{
  "n_head": 2,
  "activation": "gelu",
  "parallel_block": true
}
Each number is 128 + 32 x the weight over its row's rms, rounded and kept within 0 to 255. Layers, rows and columns count from 0. The size above them is the row's rms in percent of the matrix's.

# layer 8 MLP down (transposed), 512x128, rms 0.207, rows 209-261, columns 0-63
size [ 97 110 100  98 103  98 108 100  95  96 110 106  94  93  97  95  83  98 109 106 104  94  90 110 112 111 100  84  99 116  88  98  94  90 103 105 105  89  91  81 104 103 107  95 104 113  97 112  98  95 103 100 106]
[[116 156 105 141 131 153   4 148  96 124 175 122 107 136 113 127 142 189 139 185 150 140  93 134  70 129 208 161 129 143 130 127 128  87 105 115 101 116 175  87 141 155 122 129 127 112 128  90 143 107 112 182 129 149 150 124 160 113 154 123 142 137 139 141]
 [151 126 115 111 205 183 160 118 144 170 141 134 154  97 107 124 138  67 102 158 101 133 118 118 109 143  95 136 106 117 113  97 130  68 135  99 163 137  33  29 131  81 108 104 120 131 152 144 133 144 128 144 133 123 143 126 128 182 172 147 130 118  86 110]
 [174  49 110 161 144 125 100 142  98 108  71 137  65 126 164 112 159 119 150 203 160  96 148 148 102 159 145 193 114 149 147  92  86 132 107 169 113 116  99 137 174 199 132 134 106 109 142 145 144 122 134  97 135  91  90 163 167  44 138  67 109 115 109 113]
 [172 108 103 141 168 163  74  97  94 131  98 152 138 123  74 146 142  95 134 130 114 159 137  99  76 162  83 166 116 126 187  42 105 161 152 106 151 100 137 168  50  46 194 153 123 121  98 126 122 113  51 125 118 155 104 158 169 117 117 157 178 154 113 136]
 [127 133  97 123 146 167 158 115 101 161 119 121  87 156 158 109 159  93  93  78 166 132 107 146 113 127 179 147 158 121 119  80 157 162  70 129 125 189 137 106 154 100  99 153  76 121 205 178  98 135 127 165  93 144  91 206  70 140 179 162 113 101 142 108]
 [ 77  93 168 184 180 121 156 151 156 141 186  78  96 123 157 172 111 167 119 168 130  80 150  93 125 198  70 112 127  84 146 136 114  82 148 137 114  90 141 110 129 119 239 125 159 159 155 116 153  83 164 124 102  62 129 205 108 119 146 181 121 154 147 141]
 [209 100 155 141  88 138  97 157 104 105  94  74 155 124  84 166 106  92 154 145 154  94 120 110  67 133 171  86  92 130  85 150 109 157 167 100 100  92 115 167 121 146 141 154  95 134  84  86 188 127 114 106 169 108 190 136 145 130 136 144 138 127 152 153]
 [195 151 110 139 144 123 113 118 123 148  92  98 103 175 116  86 141 155 102 139 100 120 156 144 150  98  96 157 138 121 114 141 128  81  90 135 209 152 119 243 180 196 101  44  47 102 165 108 110 131 128 134 117 144 101 104 157 143  99 125 160 104 161 144]
 [124 113 128 150 182 104  82 130 158 103 138 151 125 121 111 132  97 151 147 127 193 155 153  81 144 173  89  81  43 124  84 159 133 149 166 149 127 159 172  61 121 140  97  80 150 153 104 143 182  82 143 156 169 109 147 113  58 231 111 121  86 154 121 116]
 [154 122 174 189 112 100 115 136 131  97 110 125 149 162 121 161 121 125 105 226 192 129 107 113 108 149 141 120  99 162 213 116 113 132 150 172  74 105 156  91 124 118 142 129 161 104 143 103 109  85 142 174 108 177 154 149  85  88 141 112 164 136 130 131]
 [ 96 161  81 120 102 112  90 149 204 111 114  94 131 135 119 157  99 152 121 107 151  98  98 119 115 139 153 156 128 110 132 124 165 146 143 101 138 149 131 139  51 137 110 143 178 102 133 130 155 185 140 116 163 136 116  91 106 157  83 210  72 192  97 177]
 [169 135 128 116 145 126 132 135 191 134 187 133 151 109 117 143 177 148 177 157 129 121  97 132 101 117  96 172 137  98 163 104 141  99 138 129 122 100 106  67 108 148  98 118 182 104  91 155 109 164 184 126 136 183 138 140 175 134 107 131 109  99 127 112]
 [177 145 171 119 145  89  68 171 125 153  93 115 101 108 181 144 139  96 114 107 174 149  69 101 107 126 142 127  79 197 117 130 111  95 172  78 152 111 108 115 128  99 133 164 105 158  96 166 144  83  96 185 110 155 177 118 148 144 226 146 170 106 105  96]
 [113 135 172 170  96  62  45  94 134 152 149  98  98 137  59 105  93 110 154 152 122 124 111 141 106 110 130 106 147 118 109  97 119 131 126 127 152 153 144  78 140 121 133 175 124 114 106  91 115 138 152  94 128  77  53 169 108 173 129 159 104 125 143 119]
 [112 135  79 143 157 139 129  74 101 120 165 160  55 177 105 183 119 181 139 126 139 157 139 151 117  73 178  90  96 138 178 190 112 166 156  99 100 158 114 113 120  79 149 135 119 129 155 142 160  30 168 121 122 136 121  89 134 186 147 110 145 141 155 138]
 [126 150 134 112 103  62 127 144 165 111 127 110  91  77 184 127 178  82 154 159 131  95  86 132  83 139 121 121  72 134  66  79 148  68  70  71 131 132 126 136 142 170 117 148 205 156 103 116 126  79 113  95 112 129 114 134 132 112 121 130 112 122 142 151]
 [115 149 113 177 157 115 195 138 170  99 136 122 147 112 120 164 109 171 131 148 110 116  70 214 146 142 161 112  98 126 161 102 136 141 206  84 104 127 105 117 195 109 140 127 125 181 210 118 170 152 188 134 133 111 117 166 162 117 130 137 110 190 178 146]
 [143 155 166 108 133 161 169 155 155 180 110 106 116 118 159 169 128 175  57 152 133  85 104 174 150 135 121  49 132 122 128 166  88  44 162 130 124 136 140 101 128 105 126 105 119 123  91 144 164 151 131 173 143 114 154 123 112 155  91 109 123 149 126 156]
 [113 163 191 126 138 149  78  76 162 172 171 122 107 179 148 129 191 144 101 167 132 153 166 167 112 163 101 148 140 117 162 196 138 113 126 135 169 147 126  73 171 105 141 140 175 156 146 124 137 157 162 197 151 178 152 155 147 178 176 171 158 169 134 116]
 [118 122 122 130 182 122 147  73 178  68 109 169 172 114 177 141 134 150 199 206 111 176 128 128 138 144 172  91 159 127 138 141 137 115  77 116 130 134  94 107 170 161 104 115 130 134 143 126 103  83 114 155 140 135  68  73 117 184 132 135 104 122 121 138]
 [156 195  68 103 153 161  59  97 112  83  97 140 113 162  91 183 171 173 175 125 168 100 148 149 156 121 156  90  87  78 130 112  92 110 161 124 102 127 171 161 153 132  82 165 135  91  94 140 117  93 145 153  87  81 144 167 120  76 128 104 139 122 134 173]
 [139 144 165 164  99 163  97 151 103  81 144 152 158 183 164 105 111 180 153 128 182  95 128 119 127  89 138 150 199  74 125 145 164  74  45 130 136 169  79 157 132 151 120 126 155 150 122 102  95 107  71 105  77 105 120 153 153  80  62  86 143 166 128 115]
 [128 153 178 156  99 122 118 138 156 147 144 106 120 163 166 181 149  92  51 190  89 110 117 171 171  98 142 129  89 163  94 138 105  74 109  89 147 157 106 123 130 100  81 105 125 146  40 118 128 144 113 110 159 140 127  89  81 102 170 179 127 157 141 138]
 [104 193 121 116  90  95 174 181 151 132 128 144 142 152 143 161 105 103 169  89 118 116 139 134 138 128 163 128 132 165 190 196 149 182 112  54 124 169  83  80 136 152  98  98  98 161 144 152  77  90 113 113 105  83 139  91 119 104 157 132 163 144 113  85]
 [160 103 193  92 194 118 170 128 112 136 152 167 186 140 140 162 126 152 171 149 117 128 111 109 118 159 140 115 156  59 146  70 140  90 193 155 108 149 106 126  60  87  82 131 147 118  91 140  75 182 102 130 150 166 114  92  91 124  98 149 164 132 133  85]
 [ 82 108 161 151 134 134 117 142 108 122 180 108 179 155  90 146 108 148  98 146 172 119 115 118  98 156 108 161  88 112 164 121 141  89 102 156  63 133  74  66 131 162  89 113 196 114 123 108  96 117 122 133 143 128 109 127  89 134 124 162 141 162 167  55]
 [129  82  92 118 165 103 178 107 156 168 110 117 134 140  95 138  58 119  64 178  49 145 172  96 125 144 145 148 118  91 106 150 155 151 117 138 150 184 112  69 147  87 120  88 113  87 106 187 114 161 160 141 159 140 119 148 126 146  74 155 175 152 123 129]
 [153  72 123 194 145 136  83 124  95 134 103 147  92 139 124 109 131 157  95 165  45  85 142 170 118 149  91 130 107 162 114 129 132 197 166 153 153 118 166 159 131  82 114 138 101 120 113 135 138  90 214 124 134 116 129 148  95 136  84  78  72 201 140 104]
 [176 143 118 164  66 122  82 121 133 118 126 147 101 109 130 189  59 145 116 116 161  87 101 108  91 149 123 154 123 140 122 162  88 116  87  95 113  93  78 112 137 114 128  98 113  97 100  94 112 147 182 169 149 152 195  79 113 114 165 110 155 153 166 144]
 [115  97 119 130 152 223 177 127 162 145 111 155 110  94 130 108 139 158 117 135 156  81 153 215  87  65   5 164 144  95  83 208 154 150 101 139 126 157 106 139 142 170 132  96 186 151 136 129 136 167 114 117  69 159 107 135 110 163 139 134 116  94  96  79]
 [175 146 124 158 108 107  19 113 138 159 150 154 100 125 184 130 141 128 127 141  88 103 138 135 150 111 155 131 137 136  98 134 100 143 151 122 118 178 126  99 133 108 146 158  78 136 143 148 143 111 147 130 113 115 156 181 152 140 134  87 142 129 149 162]
 [ 74 129 100 180  72 122 120 130 171 136 119 189 132  71 151 147 173 110 117 112 137 120 123 172 112 181 120 189 129 108 134  93  61  68 109 188 125 134 129 110 113 190 156 146  80 104 145 184 122 131 120 140  94 111 117 129 152 149 129 146 202 171  70 145]
 [167 120  68 144  95 133 163 109 130  84 152 153 158 124 159 217 110 113 143 131 159 140  90 169 128 152 168 107 124 105 123 145 118 142 145 110 151 130 165  90 164  90 135 102 143 187 135 119 145 131 126 135 162  42 106 157 138 112 152 134 158 140 145  57]
 [145  99 133 179 149  94 188  89 187 185 108 120 127 115 133 124 108 183  66 196 103  98 192 126  67 156  64  76 113 142 146 138 114 127 136 114 191 114 144 108 152 172 142 154 135 143 151 106 154 177 157 129  77  94 175 116  85 158 125 130  77 117  97 126]
 [146 120 148 140 109  65  43 121 146 124 118 113  83 120 148 154 160 127 159 139 136 119 124  68 128 167 138 129 175 153 108 114 106  99 104 117 127  83 123 166 120 142 182 117 115 113 109  97  37 183  92 148 209 143 111 116 105  95 168 141 157 116 125 149]
 [167 155 155 165 131 114  84 112  83 157 104 177 120  98 125  94 127  58 104  84 147 147 133 165 129 129 117  43  80 112 130 139 144 189 160 152 126 127 129 137 122 178 145 124 124 132  92 203 172 139  88 176  94 109 107  54  78 124 158 147  83 128 101 173]
 [106  51 147 100  79 101 163 149  98 102 141  98 135 106 175 165 133 105 134 174 134 101 163 134 156 194  73  95  84 124 155 103 120 139  94 126 115 128 172 137 144  78 179  98  99 116 131 134 116 111 187 106  84 121 134  97  99 116 174 173 160 160 121 141]
 [140 139 128 129 157 153  89 175 123  76  82  98 102 142  85 144  98 172  96 103 154  37 143 149  94  97 149 108 148 139  89 125 131 153 189 151 155 104 105 176 139 130  67 171 216 116 162 118 149 114 128 127 134 169 174 139 135  95 180 106  97 129 198 112]
 [166 183 146 172 193 107  74 147 109 108  47 166 160  99 102 106 175 152 101 109 122  69 109 161 139 148  94 110 103 135  86 164 143 134 185  66 114 124 126 146 139 127 189 130 185 137 149  96 111  99  89 156 150 152 123  85 167 183 128 167 133  71 165 100]
 [131 168 148 114 133 159  33 108 135 125 156 162  73  44 132 144 153 127 105 149 126 118 144 153 122 128 152  91  98 153 111 121 123 103 155 194 158 113 150  83 200 111 212 127 182  90 145  99 117 119 191 137 140 153 169  89 108 165 159  80 153 203 184 149]
 [119 139 156 134 153 115 119  80 164  98 141 136  97 118 105 114 136 116 128 179 173 183 158 117 173 160 134 125 107  74 132  63 114 171 148 133 177 131 150 113 127 162 187 173 128  94 123 122 129  98 121 114 177 152 180 112 135  97 125  58 173 113 155 102]
 [148 121 202 117  98  99 168 122 150  83 144 202 178 111 203 126  87 150 179  89 163 154 111 121 134 167 105 128  95 146 121 148 128 118 155 196  77 115 113 127 120 143 151 142 161 163 113 122 111 150 102 195 164 132  59 111 107 113 106  63 119 137 153 148]
 [184 162 111 125 140 145 159  95 143 157 146 148 151 102 129 134 167  97 142 148  68 126 189 164 116  94 109 136 121 116 173  86 120 154 136 151 123 124 118 157 120 108 110 162 140  72 164 119 169  92 104 165  94  89 115 160 159  97 137 137 121 149 115 129]
 [126 135 154 163 150 157  67 144 112  81 115 151 179 122 162 114  86  77 134 190  75  94 143 133 157 144 145  69 131 157 158 114  76 139 103 115 119 138 131 120 116 167  99 165 129 151 134  70 148 135 137 196  60  95 127  93  97 113 160 104 119 115  99 130]
 [ 54 116  90 127 134 121 161 145  69  59  88 103 109 136 110 209 198 161 206 117  91 140 122 137 171 171 118  95 107 174 112  64 102 137 100 138 127 126 156 151 127 119 196 110  85 150 124 130 149 135 150 124 116 181 135 120 201 132 106 120 109 147 157 142]
 [183 119  90 165 125 115 120 126 128 163  95 144 134 185 119 123 135 131 109 143 124 121 112  70 133 146  90 158 129 113 130  99 130  94 140 153 140 128 101 163 129 207 161 163 119 113 110 102 107 163 124  74  93 133  99 217 126 193 124 179  94 100 111 149]
 [111 120 154 128 130 132 115 124 107 116  96  91  90 143 106  97 204 151 141 167 124 113 118 173 138 112 112 120 140 102  96 129 190 122  78 116 188 157 155 110 130 129 143 121  98 112 111 134 132 108 142 133 103 148 119 132 173 141 153 107  70 117  96  88]
 [130 150  82 115 107 121 208 140 191 100 191 135 115  92 183  88 127  87 112 167 107  98  80 118 103  73  99 110 133 102 133 126  85  95 159 121  86 128 121 159 143 109 124  44 135  95 130 132  87  91 132 132 145  75 192  88  82 107 151 108 194 170  88 131]
 [139 135  79  98  98 115 111 117 143  76 170 154  84 146 144 121 181 141 148 176 115 101 103 149 179 110 146 141 159 152 103 187 123  52 122  98 110  46 186 116 113 212 124 150 126 114 169 224  89 156 130  89 122 143 119 128 137 124 114  71 133 120 171  44]
 [150 116 133 152 128  67 156 156 120 154 141 118 137 108 127 148 121 143 104 124 191 106 126 123 163 186  94 115 112 124 115 182 176 110 141 113 179 143 170 151 168 158 182  97  81 143 190 112 117 132 158 114 152 151 147 105 103 138 136 186  66  70 153 121]
 [127  78 147 131 157 114 119 143  80 209 135 127  67 125 190 102 168 169 160 147 139 109 139 151 127 166 149 134 123 119 113 130 118  51 151 162 127 176  99 121 144 132 142 129  83 150 135  90  97 133 111 122  86  80 124 136 188 143 106 181  93 179 118 169]
 [ 34 121 115 170 102 141  97  95 163 121 103 124 142  89 107  67 121 167 118 155 143 111 101 102 136 153 100  80 170 128  60 142 148 164  86 177 123 122  46  90 144 140 134 121 180 159 161 144 174 111 162 176  53 117 135 157 145 149  84 143  93  98 151 151]
 [191 129 108 135 155 129 151 103 164 174 115 120 159 163  80 150 121 182 100 102 135 132  99 127 162 106  90 108 173  46 110 145 112 143 160 184 108 164 176  92  90 126 147  95  97 139 120 173 155 161  79  95 133  70 151 171 198 134 189 106 141 111 162 134]]
# layer 8 MLP up, 512x128, rms 0.199, rows 210-261, columns 0-63
size [107  93 101  96  92 109 106  94  88 103 115  93  96  97  93  93  99  96  98  99 102  96 105 106 111 108 100  96  99  91 101  98  88 104 101 106  93  95  89 100  99  98  95  94  99 102 112  94 107  97  97  94]
[[ 86 136 156 176 131  94 157 148 163 130 174 147 153 104 210 114 192 115 127 111  77 114 100 124 131 111 123  84 135 139 117 172  80 101  85 115  92 110 117 152 138 128 144 106 117 106 169 119  92 104 129 101  81 113 127 118  94  96 149 192 129 109 174 167]
 [ 81 112 140 118 111  96 136 150 193 130  92 161 160 144  71 238 161 138 141  29  93 100  95 151 158  95 121 132 151 135 131 146  95 129 123 128  85 151 186 153 109 104 125 191 142 156 150 144 159 126  96 166 133 108 153 121 102 179 118 180 198 119 111 122]
 [150 137  91 124 151  90 133 140 148 109 128 117 114 105 113 161 136 138 157 126 166 115 153  54 163 178 149 107 186 122  77 132 122 114 118 120 130 194 100 183 150 127 149  99 118 115 157 113 150 129 194 136 128 173 125  91  84 169  90 125 123  56 162 118]
 [124 109 102  90 116 123 164 137 158 111 136 131 162 181 136 141 110 190 145 135  84 110 118 160 133 179  86 130 106 116 155 151 102 104 164 197 129 138  28 129 100 132 148  48 127 146 140 120 118  76 120  85 149 142 137 106 126 142 123 141 158  76 164 158]
 [111 130 176 127 141  93  81  50 106 119 172 126 183 151 178 127 126 119 125 112 165 129  97  86 108  99 131 169 114 159 113 122 134  75 124  98  98 135 117 169 100 108 137 101 156 113 139 186 170 184 102  92  81 123 165 200 108 136 124 137 134 183 118  75]
 [ 96 151 118  95 148 100 108 126 161 126  80 160 168  75  76 135 103  86 111  86 131 202 158  66 143 136 171 128 135 187 197 108 127 161 129 149 105 114 134 132 184 129  85 130 139 121 177 141 131 123 108  96 148 141  41 132  95 119 153 112 132 162 155  93]
 [158 150  73 109 108 128 146 150 160 172  82 176 126 131 108 104 105  97  71 144  74 113 108 145 141 150  63 130  89 119  81 108 150 117 153 116 134 148 182 148 106  99 193 132 145  94 146 152 183 129 142 138 197 140  81 134 150 146  87 173 149 156 172 150]
 [111 169 128 169 109 121 129  96 115  94 151 154 132  89 193  20  96 140 193 103 152 134  80  98 149  75 128 170 157 123 161 122  65 157 138 183 148 132 109 131  97 131 103 134 142 146 113 140 113 146  82  64 129 107 203 155 105 107 171 149 119 140  70 135]
 [138 187  97  69 145 186 236 144 158 110 153  66 122 113 109  97 139 193 126  72 136 133  81 178 147 141  86 158 163 133 128 102 131  80 159 149 109 123 135 132 146 125 116 146  86 131 173 123 118 109  84 155 135  82 140 125 155 124 105 134  77 159 143 115]
 [105 161 145 137 142 135 167 141 154 150 130 107 169 158 103 136 177 140 107 188 104 128 116 206 117 184 130  98 152 132 109  85 113 199  59 132 142  90 122 134 125 110 151 164 140 150 122  85 137 111 133 123 141 131 108 114  85 119  99 133 136 176  85 103]
 [123 117 130 177 138 144  93 143 102 175 104 175 111 112 105 133 186  85 103 114  89 140 125 111 115 136 110 127  93 187  92 105  97 159 118 117 116 178 141 160 137 109  96 124 121 199 159 153 130 151 109  88 137 150 137  84 133 147 128 133 173 120 176 154]
 [162 174 160 105 122  98 177 137  86 164 129  76  95  87  85 120 126 135 132 165  86 144  99 141 146 177 194 121  98 112  95 156 111  97 139 122 183  96 111  56 107 132 147 120 169 184 163 126 141 150 166  97  98 129 144 108 153 138 101 148  94  97 114 114]
 [141 141 144 126 139 156 165  94  97 112 132 188 122 144 198 128 152  93 117 111 105 170 159 127  56 145  90 157  74 133 149 189 140 122 107 109 172 155 136 143 118  99 137 147  87 138 157 102 130 151 133 107 101 153 133  86  71 102 100 159 158 122  81 147]
 [150 139 150 101 162 127 145 170 119 164 103 158 150 143 133 125 191  92 119 123 107 109 158 126 201 145 147 121  80 132  90 116 102 130  96 159  90 140 132 110 144 138 140 153 112 102 192 105 172 109 138 199  55  55 117 168 112  85 131 154 159  63  97 138]
 [103 159 105 117 148 161  88 105 130 117 134 192 129 153  98 126 101 127  85 133  72 107 124 107 170 122 146 118 132 106 152 189 124 134 163 114 145 217 105 152 144 138 134  91 133  91 126 125 121 129 125 152 158 109  83 117 101 106 148 125 109 134  83 157]
 [120 146 103 102 155 147 119 108  73 195 150 160 177 124 133 134 104  79 171 146 111 138 176  57 129 138 115 162 103 172 147 147  98 128 122 192 171 125 149 151  80 167 145 147 133  81  79 196  94  94 139 142 177 129 137 105 110 126 129 112 139 169  82 114]
 [123 153 107  94 102 107  88 104 131 152 196 215 212 128 113 142  67 168 125 157 103 144 130 156 141 121 159  75 140 100 117 179 128 141 124  96 116 125 136 170 136  60 114 117 121  95 184 100 132  96  80 103 122 104 112  93 126 148 167 113 121 113 153 107]
 [165 110 108 155 124 188 128 141 161 158 105 140 151 141 144 102 158 147 194 152  93 104 170 101 175 159 171 118 147 152 150 120 137 175 154  87 100 145 138 132 152 141  89 163  82 130 177 133 125 116  97 111 146  52 173  64 121 109  46 147 205 146 147 100]
 [129 174 178 129 164 190 113 126 161 145 139 194 145 128 184 118  91 116 118 103  87 135 102 147 129  78 193 133 162 124 132  94 107 107 120  76 149 155 111 151 138  95 164 143 140 149 138  99 198 124 159  86  91 100 127 146 148 103 104 120 144 106  73  82]
 [134 113  88 148 107 128 151 111 137 143 104 142 166 128 103 151 167 106 145  90 111 139  66 148 100  87 106 155 162 173 145 136 120 111 144 154  99 154 161  77 145 110 124 125 156  88 126 180 206 144 162 177 141 115 122  97 133 120 104 127 144 198 166  51]
 [161 106  87  99 178 148 124 135 144 148  78 143 127  77 135 124 145 139  95 166 138  82 106 176 193 139 103 113 119 186 103  76 186 152 162  76 135 131 102 132  88 191 158 121 124 137 134 150 130 148 170 143 186  79 126  80 121 126 189 132 101 118 128 139]
 [171 112 153  47 174 140 130 102 152 148  81 124 198 129 216  50  96 114 110 102  94  99 132 133 123 176 104 154 170  87 115 156 102 135 170 177  71 173 133 174 144 118 160 114 103 128 163 136  95  99 108 144 111 159 113  73 115 132 124 149 200 139 147 144]
 [ 93 134  82 180 111 116 100 120  78 205 142 159 145 155 128 177 144 109 145 194 189 193  35  86  90 107 120 154 171 121 143 117 111  95 127 161  75 166  93 104 127 111  94  61 146 107 111 131 138 156  98 136 116 147 103 148 117 130 138 148  96 114  78 114]
 [164 132 157 118  85 152 131 138 132 193 123 185 133 156 102 170  99 101 143  66  88 124 143 119 140 150 128 120  95 120 142 131 121 134 181 112 152 132  93 122 150  96  95 120 104 120 174 152 168  76 131 104 140 112 123 124 109 119 159 147 108 152 102  90]
 [124 161 168 139 161 112 123  74  93 142  64 132 156  96 109 102 150 149  68  95 101 169 201 122 135 194 104 185 126 142 153 102 128  93 116 156 128 135 124 150 164  94 178 148  88 117 166  88 100 142 135  79 116  62 108 101 133  86 172  94 139  45  75 122]
 [169 118 145 140  85 137  81 136 165 162 149 149 106 109 107 139 106 151 114 137 123 121 140 117 177  92  92 112 115 101 124 165 122 123  74  75 107 155 129 128 153  95 156  25 129  89 107 123 170 114  80 126 207  87 104 160 119 196  94 129  86 146 109 100]
 [127 122 103  90 154 108 132 148 171 113 125 120 191 160 185 134 108 153 135  72  85 135  98 149 135 132 132 162 102  89 142 164 145 138 140  96 141 164 111 162 147 135  83 201 128  85 181 130 107 107 142 150 104 103 128 119 186 159 129 137 164  86 125 158]
 [117  98 120  95 114  89 110 200 165 120 104 123 187 129  97 101 162 159 120  92  51 178  98 166 102  86 115  82 141  67 123 120 140 115  95 134 121 155 134 124 159 107 120 131 113 185  84 155 165 110 140  85 159 142 155 165 152  85 132 163 139 138 108  66]
 [ 83  62 197 114 150 127 151 152  93  60 105 132 127 146 113 165 127 179 113 149 147 158 158 141 106 107  82 118 136 125  91 102 135 144 152 174 121 154 144 132 135 100 133  84 109  96 114 111 162 126 112  73 160 138 117  91 124 166 171 196 114 160 138  97]
 [107 102 105 191  98 106 140 127 148 111 149  75  94 185 107 127 102 126 124 171 155 126 114 108 125 188 155  86 119 128 145 108 144 178 125 175 133  90 130 191 173 133 139 127  88  90  96 127  80 156 197 129 122 145 123  58 151 111 143 127 174 164 130 113]
 [ 88 128 143 154 187 126 114 112 136 128  60 142 161  99 133 101  56 125 102 149 110 121 128 143 113 104 154 152 185 168 149 187  77 161 143 153 165 144  77 194 160 117 175 135 182 205 176 101 132 157  88 118  67 158  89 157 124 109 126 159  70 103 109  78]
 [109 113 165 161 152 134  78 133 125 148 141  77 118 130 143  76 125 115  82 170  84 162 183  94 150 135  93 135 146 129  68 105 115 137 137 114 106 170  73 113 101 112 161 129 135  80 129 166 166  98 150 111 104 168 188  95 108  95  87 124 148 106 112 202]
 [134 187 122  86 123 160  42 164 149 140 132  91 113 149  69 120 121 131 102  54 132  81 151 137 210 141 209 153 107  83 210 159 111 130 124 155  87 115 120 121  93 127  98 145 164 146  85 146 104 114 144 119 136 145 150 155  99  90 115 171 152 100 120 101]
 [117 143  76 123 164 130 186  91  42 103 105  98 193  81 147 156 101 162  98 141 118 136 155 155  84 188 117 160 193  92  71 159 151 131  92 132 144 132 127  94 149  89 129 114 168 103 107 173 152 106 151 176 107 135 116 105  92 151 120 131  68 116 103 156]
 [123 133 166  81 115 142 132 133 178  70 103  73 136  99 126  69 188 139 131 126  80 119 181 126 127  98 163 135  90 171 130 127  98 124  97 131 117  74  77 107 130  77 153  93 140 132 153  56  91 130  83  87 144 127  98 119 142  76 158 120  92 160  89 126]
 [176 197 107 168 104 137 161 167 119 151 110 125 169 125 171 122  95 116 120 146  82 115  90 119 122 129 125 191  75 167 122 113  94 101 141 180 201 115 107 131  80 122 137 141  98 132 118 180 160  51 112 131 134 114 113 119 171 154 110 232 123 127 125 147]
 [166 156 130 116 115 133 117  97  81 159 149 107 109 103 134 160 149 133 143 160  97 158  90  83 163 203 109 153 157 125 196 129 145 108 139  95 131 113 119  76 126 146 174  62  96 150  73 142 135 115  85 125  77 157 119 101 123  76  91 166 149 125  93 191]
 [ 42 157 151 137 166 148 102 121 111 113 123  87  73  89 168 186 123 100 110 131 192 111  94 144 147  96 150 104 136 145 119  97 143 161 124  92  87 178 130  97 104  88 112  73 129  88 153  90 129 154 134 111 140 116 122 120  74 115 114 165  87 164 109 120]
 [150 112 106 181 133 111  96 148 121 158  99 171 185 163 100 106 119  81 156  87 118 161 135 128  95 140  90 106 133 109  85 193 191 156  97 110 152 154 115 142  85 124 100 125 147 133  72 108 156 120 124 122 133  55  99 160 149  59  85 144  88 109  82 135]
 [187 136 120 126  83 117 130 118 104 153  81 106 147 124  86 111 210 199  64  80 189 112 176 117  98 159 159 205 112 162 107 152 107 107 160 139 119 144  86 117 154 142 135  81 170 102  71  92 118 147 164  89 116  77 131  82 144 119 160 120  72 121 122  77]
 [ 73 105 136  82 172 123 112 127 173 113 142 209 120  87 123  97 133 145 171 134 153  85  86 191 134 144 142  85 154 114  57 158 114 176 139 127 115 110 151 112  85 168 105 135 139 130 166 134 119  91 157 115 135 115  32 130 105 123 100  99 174 126 147 150]
 [146 156 107 111  48 145 187 105  95 165 144 168  56  91 166 141  72 146 138  78 113 126 163 166 109 162  64 107 107 143 109 125 134 149 148 162 101 128 146 155 160  77 181 152 118 119 166 117 131 147 157 118 123 107 130 128 212 174 138 132 108 120 126 138]
 [175 164 140 161 131 110 123 108 130 112 112 143 100  85 170 124 187 132 110 174  49 144 145 143 164 107 124 106 103 139 155 122  75 125  89 184 127 173 123 170  94 113 174 147 166 132 102 157 123 140 169 145  96 105 106 145 100 136 139 155  87 175 161  82]
 [108 103 168 185 136 211 130 162  92 164  55  98  66 112 104 128 130 111 129  94 160 106 121  75 174 165  88  58 141  83 104 182 155 170 142 136 144 104 121 155 119 101 113  92 100 117 181 157 107 136 154 119 133  86 106 122 168 125 142 101 160 122 120 137]
 [195 133 135  93 136 170 159  79 160 100 126 126  96  93 141 170 106 144 130 137  87 117 169 148  76 150  96 132 141 119 143  53 106 177  94 186  71 107 104 129 126  31 118 119 170 115 120  91 115  84 172 103 152  88 120 110 149 132 117 150 118  85 134  83]
 [149 129 111 133 141 178 110  12 191  73 143 183 185 127 197 163  48 113 101  81 130 126  83 180  91 176  94 124  71 153 176 114  99 121 129 155 105 184 135 125 159  51 137 110 142  88 118 112 137 147 117  59 112 111 149  92 143  66 121 128 153 125 149 106]
 [167 152 110 120 115 111 131 115 123 191 104  70 173 110 159 167 101 147 121  80 146 149 120 155 163 118 131 145 124  82  99  94  91 121 125 106 167 126 123 142 154 113 112 135 110 136 141 169 191 129 132  82 168 105 154 120 173 136 122 149 148 167 107 109]
 [121 162 135 109 169 151 116 108 125  82 132 180  89 123 157  70 156 161 114 125 117 137 194  91 157  67 146 147 150 110 171 115 181 196 145 161 106  81  91 143 111 111 174  59 192 102 109  73 143  92 155 123 134 118 106 143 126  94 160 163 175 127 143  90]
 [160  91 186 118 177 158 190 138  52 148 162 100 134 126  76 108  90 137 150  88 114 157 114 152 146 163 182 161 131 147 204 127 125 188 134 126 151 148 125  96 124 140 135 124 101 131 174 121 148 107 187 134 136 146 139 155 140 127 132 153 140 138 206  72]
 [115 145 123  75 160 156 149 111 129 136 124 128 154 138 148  67 122 106 117 154 161 140 117  59 155 118 113 147 148 138 168  83 118 136  90  70 147 127 172 187  98 152 147 143  95 133 141 155 195 140 172 158 158 104 118 146 137 122 141  87  74 102 201 128]
 [124 176 108  98 169 186 138 136  67 134 139 104 115  83 112 148 127  91 167  80 108 147 178 130 101 129 110 155 117 125 205 109  89  85 162 129 126 150 150 110  79 149  93 142 205 105 116 132 126 122 153  23 134 146 158 138 130 115 171 152 173 172 101 100]
 [147 142 116 146  41 142  96 131 122 157 174 110 153 160 146 154  87 150 150 154 103 121 137 138 120 159 151 118 143 121 119 172 118 145 186 142  94 120 103 103 100 112  99 140  62 182  69 199 192 106  98  98 106  61 158 133 154 175 130  85  92  65 164  70]]